config = dict(
    n_layer=12,
    d_model=128,
    n_kv_head=4,
    activation='tanh_gelu',
    rope_base=10000.0,
    init='normal',
    init_std_up=0.0726,
    lr_mult_qkv=0.5,
    lr_head=0.00879,
    schedule='wsd',
    decay_shape='pow',
    batch_tokens=16384,
    seq_len=1024,
)
Each number is 200 + 20 x the weight over its row's rms, rounded and kept within 0 to 999. Layers, rows and columns count from 0. The size before them is the row's rms in percent of the matrix's.

# down: layer 8 MLP down (transposed), 512x128, rms 0.0727, rows 472-496, columns 0-63
# up: layer 8 MLP up, 512x128, rms 0.0726, rows 473-496, columns 0-63
down472,089,192,217,213,216,195,213,216,182,203,185,192,205,201,218,229,190,224,222,193,194,199,199,189,223,240,192,187,214,215,199,202,223,227,233,191,169,196,181,205,190,225,213,225,180,206,165,233,198,175,157,222,216,203,198,182,206,234,227,218,216,166,185,178,212
up473,106,204,218,183,189,185,236,179,237,180,222,217,210,213,216,185,246,237,215,197,184,185,179,200,217,195,203,216,192,200,180,211,205,187,198,169,217,163,194,208,205,187,204,156,171,182,214,180,260,183,200,179,213,185,176,199,171,182,224,203,184,210,181,200,185
down473,106,222,132,168,201,196,188,174,230,206,194,198,174,213,234,194,192,199,184,192,202,176,209,219,193,202,177,183,216,205,185,163,214,212,211,215,179,216,203,181,208,217,193,214,216,197,219,195,201,189,185,189,203,212,212,190,168,223,209,208,190,196,158,209,220
up474,095,209,212,198,195,180,202,186,187,209,214,178,232,192,206,234,151,216,192,191,210,176,226,195,204,187,225,178,163,200,199,200,177,222,130,237,191,201,208,190,193,182,238,213,202,228,182,202,170,208,182,227,204,217,199,175,200,198,201,209,197,182,220,220,201
down474,097,169,171,177,215,201,181,216,213,198,209,174,186,199,207,175,239,234,236,207,178,203,192,213,194,187,213,193,230,201,198,168,205,201,225,203,184,228,209,185,220,186,162,170,173,191,231,195,172,220,202,195,194,180,216,215,196,227,167,241,223,217,205,219,186
up475,101,205,202,231,192,192,188,192,223,244,203,216,210,218,179,190,195,193,210,219,190,231,228,189,150,205,186,217,212,199,190,203,185,206,181,203,223,156,189,198,243,197,206,172,172,213,195,193,147,192,219,209,261,199,190,181,204,174,218,198,201,185,212,176,218
down475,105,213,217,204,204,212,223,222,215,182,166,226,218,225,219,182,192,203,228,212,208,206,188,154,180,161,194,195,201,216,209,198,191,165,220,203,207,195,180,180,174,207,162,200,207,199,225,198,205,202,173,224,173,183,179,211,149,209,187,223,195,206,157,212,205
up476,096,201,207,221,174,184,202,182,210,178,175,214,184,193,177,216,184,196,193,180,233,180,208,187,201,213,206,186,169,193,159,196,181,169,198,221,218,207,214,209,198,196,222,236,195,202,164,237,204,198,189,242,230,161,187,212,225,172,244,229,188,178,200,187,186
down476,097,202,180,189,192,191,222,244,193,185,215,222,233,195,202,192,181,189,233,201,213,205,220,160,186,198,162,164,223,182,221,226,143,201,200,170,209,201,177,179,218,257,190,203,201,197,183,222,213,164,190,199,203,209,181,204,199,207,182,191,217,186,191,194,190
up477,111,173,207,181,244,189,184,220,191,207,193,219,222,217,204,163,202,189,189,228,232,219,224,179,188,180,182,222,183,205,199,183,208,202,168,185,184,184,204,205,187,188,213,253,175,183,218,166,191,234,223,147,210,217,192,211,188,201,208,192,194,186,207,186,213
down477,113,208,193,182,187,176,220,188,167,174,220,170,197,221,216,209,189,203,235,201,170,180,199,184,179,182,245,217,197,211,189,224,209,212,175,214,212,193,167,153,226,209,183,206,197,202,175,170,182,212,212,178,226,224,215,192,196,167,176,202,212,212,179,236,202
up478,099,183,194,186,189,209,186,202,196,220,163,178,230,253,231,230,207,178,156,178,172,186,213,175,183,175,219,198,173,192,189,194,207,186,228,187,243,198,176,223,219,208,206,216,202,198,205,206,216,216,201,232,222,199,226,164,224,188,175,230,173,181,215,190,188
down478,098,226,202,184,183,173,212,223,170,206,191,203,187,183,172,180,186,214,205,210,237,207,211,197,220,184,221,214,245,204,211,180,223,225,213,197,200,180,188,273,190,198,185,206,221,220,196,166,211,186,202,176,201,192,204,204,180,193,190,195,226,211,185,194,238
up479,099,204,215,212,189,198,171,224,200,162,201,189,171,203,196,218,212,220,190,190,215,229,245,191,224,204,194,164,177,216,170,189,177,209,197,238,239,204,166,161,208,247,226,229,218,178,204,212,174,188,235,210,217,217,222,209,217,182,204,180,200,194,213,164,180
down479,101,200,191,184,234,185,213,205,184,186,153,191,195,183,168,167,193,211,226,165,179,178,212,224,216,189,190,197,213,212,222,184,231,217,200,184,211,228,253,236,221,165,221,178,195,185,228,160,191,194,199,202,196,188,174,205,210,197,195,216,194,211,211,208,193
up480,104,230,225,180,211,215,209,186,204,193,191,224,214,185,188,197,223,230,186,206,199,195,186,175,184,206,211,237,242,183,165,185,228,209,177,200,209,199,228,196,189,193,171,187,216,211,187,194,192,212,198,224,173,216,186,164,218,161,226,222,220,203,178,171,174
down480,113,169,188,196,210,182,191,196,177,197,192,221,204,176,199,204,205,207,222,179,211,168,207,188,236,207,207,218,208,200,201,187,213,241,203,210,189,184,223,190,197,172,204,210,213,210,199,209,179,186,208,190,229,192,179,223,192,200,224,175,159,222,164,206,221
up481,090,183,210,203,183,186,201,191,195,193,171,207,205,189,172,213,212,164,229,187,186,219,205,191,184,235,195,177,199,207,219,175,239,204,223,201,192,195,225,191,238,225,177,226,193,218,216,181,218,174,193,183,199,212,210,179,206,163,210,204,199,177,170,176,205
down481,103,187,179,193,205,223,225,184,187,200,208,200,195,215,197,195,200,207,145,195,217,201,170,210,219,206,243,219,193,231,201,199,205,194,185,222,206,196,209,152,204,180,250,216,210,181,149,187,185,185,195,193,190,198,179,225,188,209,199,203,203,222,246,216,220
up482,097,196,182,183,177,197,209,206,199,217,197,231,259,174,226,168,199,227,215,227,197,206,176,152,181,205,179,238,191,253,167,172,183,203,189,219,173,193,183,204,202,199,221,195,188,229,197,186,201,179,194,180,164,183,196,215,240,204,202,214,205,205,186,211,208
down482,092,200,208,207,206,216,181,197,198,213,191,173,195,207,197,196,188,221,224,197,223,200,201,226,209,186,244,154,214,215,205,196,177,230,227,191,193,174,214,213,189,157,193,179,182,195,216,194,192,218,234,243,202,174,242,214,174,179,206,175,206,179,220,176,170
up483,101,234,196,173,208,201,220,180,224,199,203,219,221,207,157,228,206,203,199,211,183,222,151,171,175,172,216,183,192,186,173,166,202,188,225,213,181,207,224,237,220,187,184,223,186,229,192,178,188,198,229,191,206,229,218,193,192,176,218,195,201,190,215,196,167
down483,105,221,199,237,210,202,245,210,194,206,214,200,195,195,200,212,215,191,159,196,169,239,219,193,191,241,208,207,218,207,206,234,205,191,188,241,199,213,163,187,209,193,178,193,200,210,184,230,224,208,221,198,202,244,204,169,198,167,173,193,171,169,241,154,213
up484,105,152,247,221,153,206,196,183,212,230,177,184,197,205,186,162,215,212,207,167,174,214,201,203,203,172,195,228,210,221,169,221,192,194,196,211,170,160,184,185,207,225,228,182,165,210,199,176,190,191,214,193,223,201,186,200,199,190,210,196,173,176,236,173,202
down484,099,199,140,181,216,191,219,208,200,184,173,182,216,159,169,173,213,207,206,147,181,204,214,207,207,198,187,226,212,210,227,183,194,190,222,225,199,223,193,221,196,212,178,216,227,226,208,233,171,197,195,150,191,188,179,223,225,181,195,225,174,198,185,222,202
up485,103,192,230,199,185,226,184,204,184,195,217,224,197,180,168,223,198,232,216,185,211,191,185,220,206,203,151,199,191,184,173,189,196,190,224,190,207,196,160,212,210,180,187,203,203,166,195,201,199,214,187,207,225,220,169,213,189,199,193,213,180,183,224,233,177
down485,118,211,187,185,140,219,221,182,224,197,193,223,197,166,182,181,211,176,190,220,176,165,182,215,202,199,198,201,224,187,200,204,197,173,204,206,178,199,214,218,189,197,226,186,196,192,230,185,223,221,196,192,195,177,225,181,190,213,195,193,198,196,172,214,201
up486,102,190,204,191,259,206,180,199,198,179,196,201,204,228,228,202,181,184,194,201,198,192,197,234,191,188,223,237,188,195,167,174,177,218,200,191,231,201,198,188,214,180,177,194,220,236,206,193,219,175,199,210,212,214,202,161,196,220,187,213,179,160,204,237,208
down486,098,189,237,176,218,187,162,213,218,161,215,204,189,201,230,178,167,187,203,162,195,212,219,198,219,199,213,227,200,214,180,184,195,218,216,195,195,203,171,178,185,210,227,211,190,224,203,215,222,208,224,215,172,168,181,183,189,176,211,218,234,201,177,174,190
up487,095,174,225,193,197,222,184,184,170,178,186,177,189,204,230,179,189,190,201,213,195,196,183,219,205,209,172,196,167,219,183,206,211,208,192,201,187,221,234,140,204,226,193,196,202,233,222,177,204,220,211,209,235,196,179,187,206,201,199,213,215,212,195,186,232
down487,102,200,218,207,194,171,180,208,196,182,228,209,186,190,220,217,160,181,214,202,227,201,194,189,181,209,180,197,208,205,197,211,183,243,165,210,188,208,158,239,167,220,246,220,226,216,213,207,229,215,182,213,177,204,223,203,194,188,211,182,212,189,228,202,189
up488,107,212,193,228,204,189,212,175,191,204,201,201,216,202,246,168,186,197,201,223,210,186,226,215,188,197,225,191,217,233,143,200,188,187,165,187,206,190,174,222,216,228,206,201,206,143,199,195,212,215,195,231,225,178,233,191,211,193,202,182,202,223,211,165,192
down488,109,202,242,200,216,216,218,210,234,218,173,213,201,211,165,210,213,193,213,207,200,187,182,233,213,209,178,192,197,199,209,186,205,177,178,189,183,199,194,201,203,173,183,194,165,218,192,205,154,184,219,205,191,199,189,199,183,202,169,234,192,181,218,176,189
up489,108,167,237,203,194,202,127,178,205,196,196,250,189,208,188,179,215,209,182,180,208,213,186,199,217,193,211,218,189,175,213,213,196,192,245,196,193,221,202,187,192,206,179,200,175,197,245,176,217,191,246,196,201,234,231,193,185,163,199,215,201,205,212,212,157
down489,104,226,168,202,170,242,165,221,235,195,221,224,181,191,167,198,189,202,199,220,200,227,203,218,199,170,203,223,183,195,210,164,189,212,219,214,206,190,201,198,159,194,197,188,222,231,186,245,188,197,181,221,217,203,187,180,179,201,195,211,209,231,220,191,204
up490,097,178,188,190,204,190,220,218,198,157,247,184,201,200,203,182,222,184,172,192,198,184,180,202,176,197,186,161,184,235,163,192,219,200,207,230,203,190,212,190,180,210,187,199,157,183,184,218,206,220,211,210,230,238,260,166,192,196,201,199,225,190,162,197,173
down490,091,218,194,184,192,209,164,176,179,209,178,182,180,185,207,191,225,203,225,214,194,220,174,194,169,213,184,214,214,180,217,226,193,204,177,192,199,202,183,190,247,202,236,207,192,219,203,215,183,222,139,220,206,223,183,195,248,191,208,209,200,197,218,192,236
up491,101,155,222,196,210,189,181,230,218,213,204,159,212,221,199,185,255,186,199,188,236,178,217,214,184,201,218,197,209,223,175,174,205,194,211,236,210,183,195,205,207,234,234,220,153,196,202,211,182,213,223,209,223,206,183,186,215,209,221,182,238,190,182,204,191
down491,100,182,203,193,197,230,210,202,194,206,199,231,212,174,200,191,172,206,251,205,199,183,184,212,178,168,170,184,194,198,185,206,206,220,189,191,223,216,176,176,183,207,176,206,182,199,209,216,227,212,208,194,206,201,199,209,181,218,185,173,209,218,213,187,194
up492,106,188,174,194,179,182,217,173,195,206,210,178,195,182,214,192,189,234,175,199,216,200,226,206,231,174,230,227,195,206,205,179,163,204,226,149,223,178,202,231,204,169,201,205,202,197,228,212,211,206,219,176,202,207,163,216,214,199,177,171,172,212,196,186,164
down492,106,229,210,195,211,194,206,195,240,170,208,187,229,194,233,212,192,169,179,221,228,202,194,209,213,204,195,198,222,207,213,202,206,197,198,210,179,213,230,192,185,182,150,208,188,166,202,189,170,182,203,214,211,181,199,195,221,178,187,185,224,216,234,215,218
up493,097,175,179,168,201,175,225,196,191,209,213,219,207,179,191,169,198,191,177,193,213,262,178,187,243,187,213,211,176,211,184,175,196,190,177,200,193,183,194,219,209,228,250,220,179,156,207,220,212,228,225,187,186,201,205,189,181,241,210,183,187,204,216,219,146
down493,105,224,204,249,181,197,188,220,187,213,183,232,210,215,230,215,208,229,241,176,186,194,220,225,180,224,200,204,197,236,216,173,219,217,218,189,198,213,213,197,167,193,163,164,194,205,178,187,194,187,191,178,225,219,189,180,155,182,187,198,217,189,195,187,194
up494,100,187,216,191,222,206,194,215,202,169,165,184,245,205,192,167,220,200,178,210,205,197,170,221,172,220,227,193,176,237,151,181,212,206,231,204,166,198,188,175,194,209,194,194,225,204,216,171,206,179,200,163,190,212,213,183,202,188,213,182,233,228,205,182,175
down494,110,215,197,215,176,188,237,152,206,188,191,203,192,187,181,201,241,194,200,183,196,194,171,190,212,226,161,219,192,184,228,203,233,226,206,226,186,203,182,196,164,217,219,164,237,228,195,259,234,196,226,223,206,185,185,189,180,179,186,186,245,207,176,190,213
up495,102,210,215,212,189,174,190,159,220,191,228,227,189,183,203,197,206,224,171,208,187,222,202,196,206,215,213,186,204,202,211,243,202,209,184,198,192,204,192,182,198,240,176,198,219,233,182,224,232,181,232,196,201,213,225,219,190,161,198,192,175,232,160,199,181
down495,097,184,189,177,207,190,219,232,218,194,226,205,162,219,163,226,220,170,195,196,179,194,190,157,204,204,186,199,208,154,198,177,183,181,220,200,176,145,179,189,219,197,193,161,183,194,217,212,227,207,242,204,193,225,206,176,250,161,198,196,232,203,179,205,187
up496,099,188,207,220,189,211,187,176,218,196,209,254,241,147,216,224,203,157,190,217,209,202,229,203,229,184,165,214,184,228,201,178,188,216,208,197,196,197,189,200,168,186,195,189,211,196,192,199,162,192,210,190,207,214,226,180,198,193,194,199,161,224,220,163,222
down496,101,179,226,201,216,194,193,188,168,209,208,183,206,199,185,191,160,228,204,226,238,162,176,218,192,204,214,171,197,186,206,185,194,221,217,195,226,191,229,214,196,168,185,238,230,208,183,224,218,191,205,185,181,173,195,204,176,209,194,217,225,202,232,208,194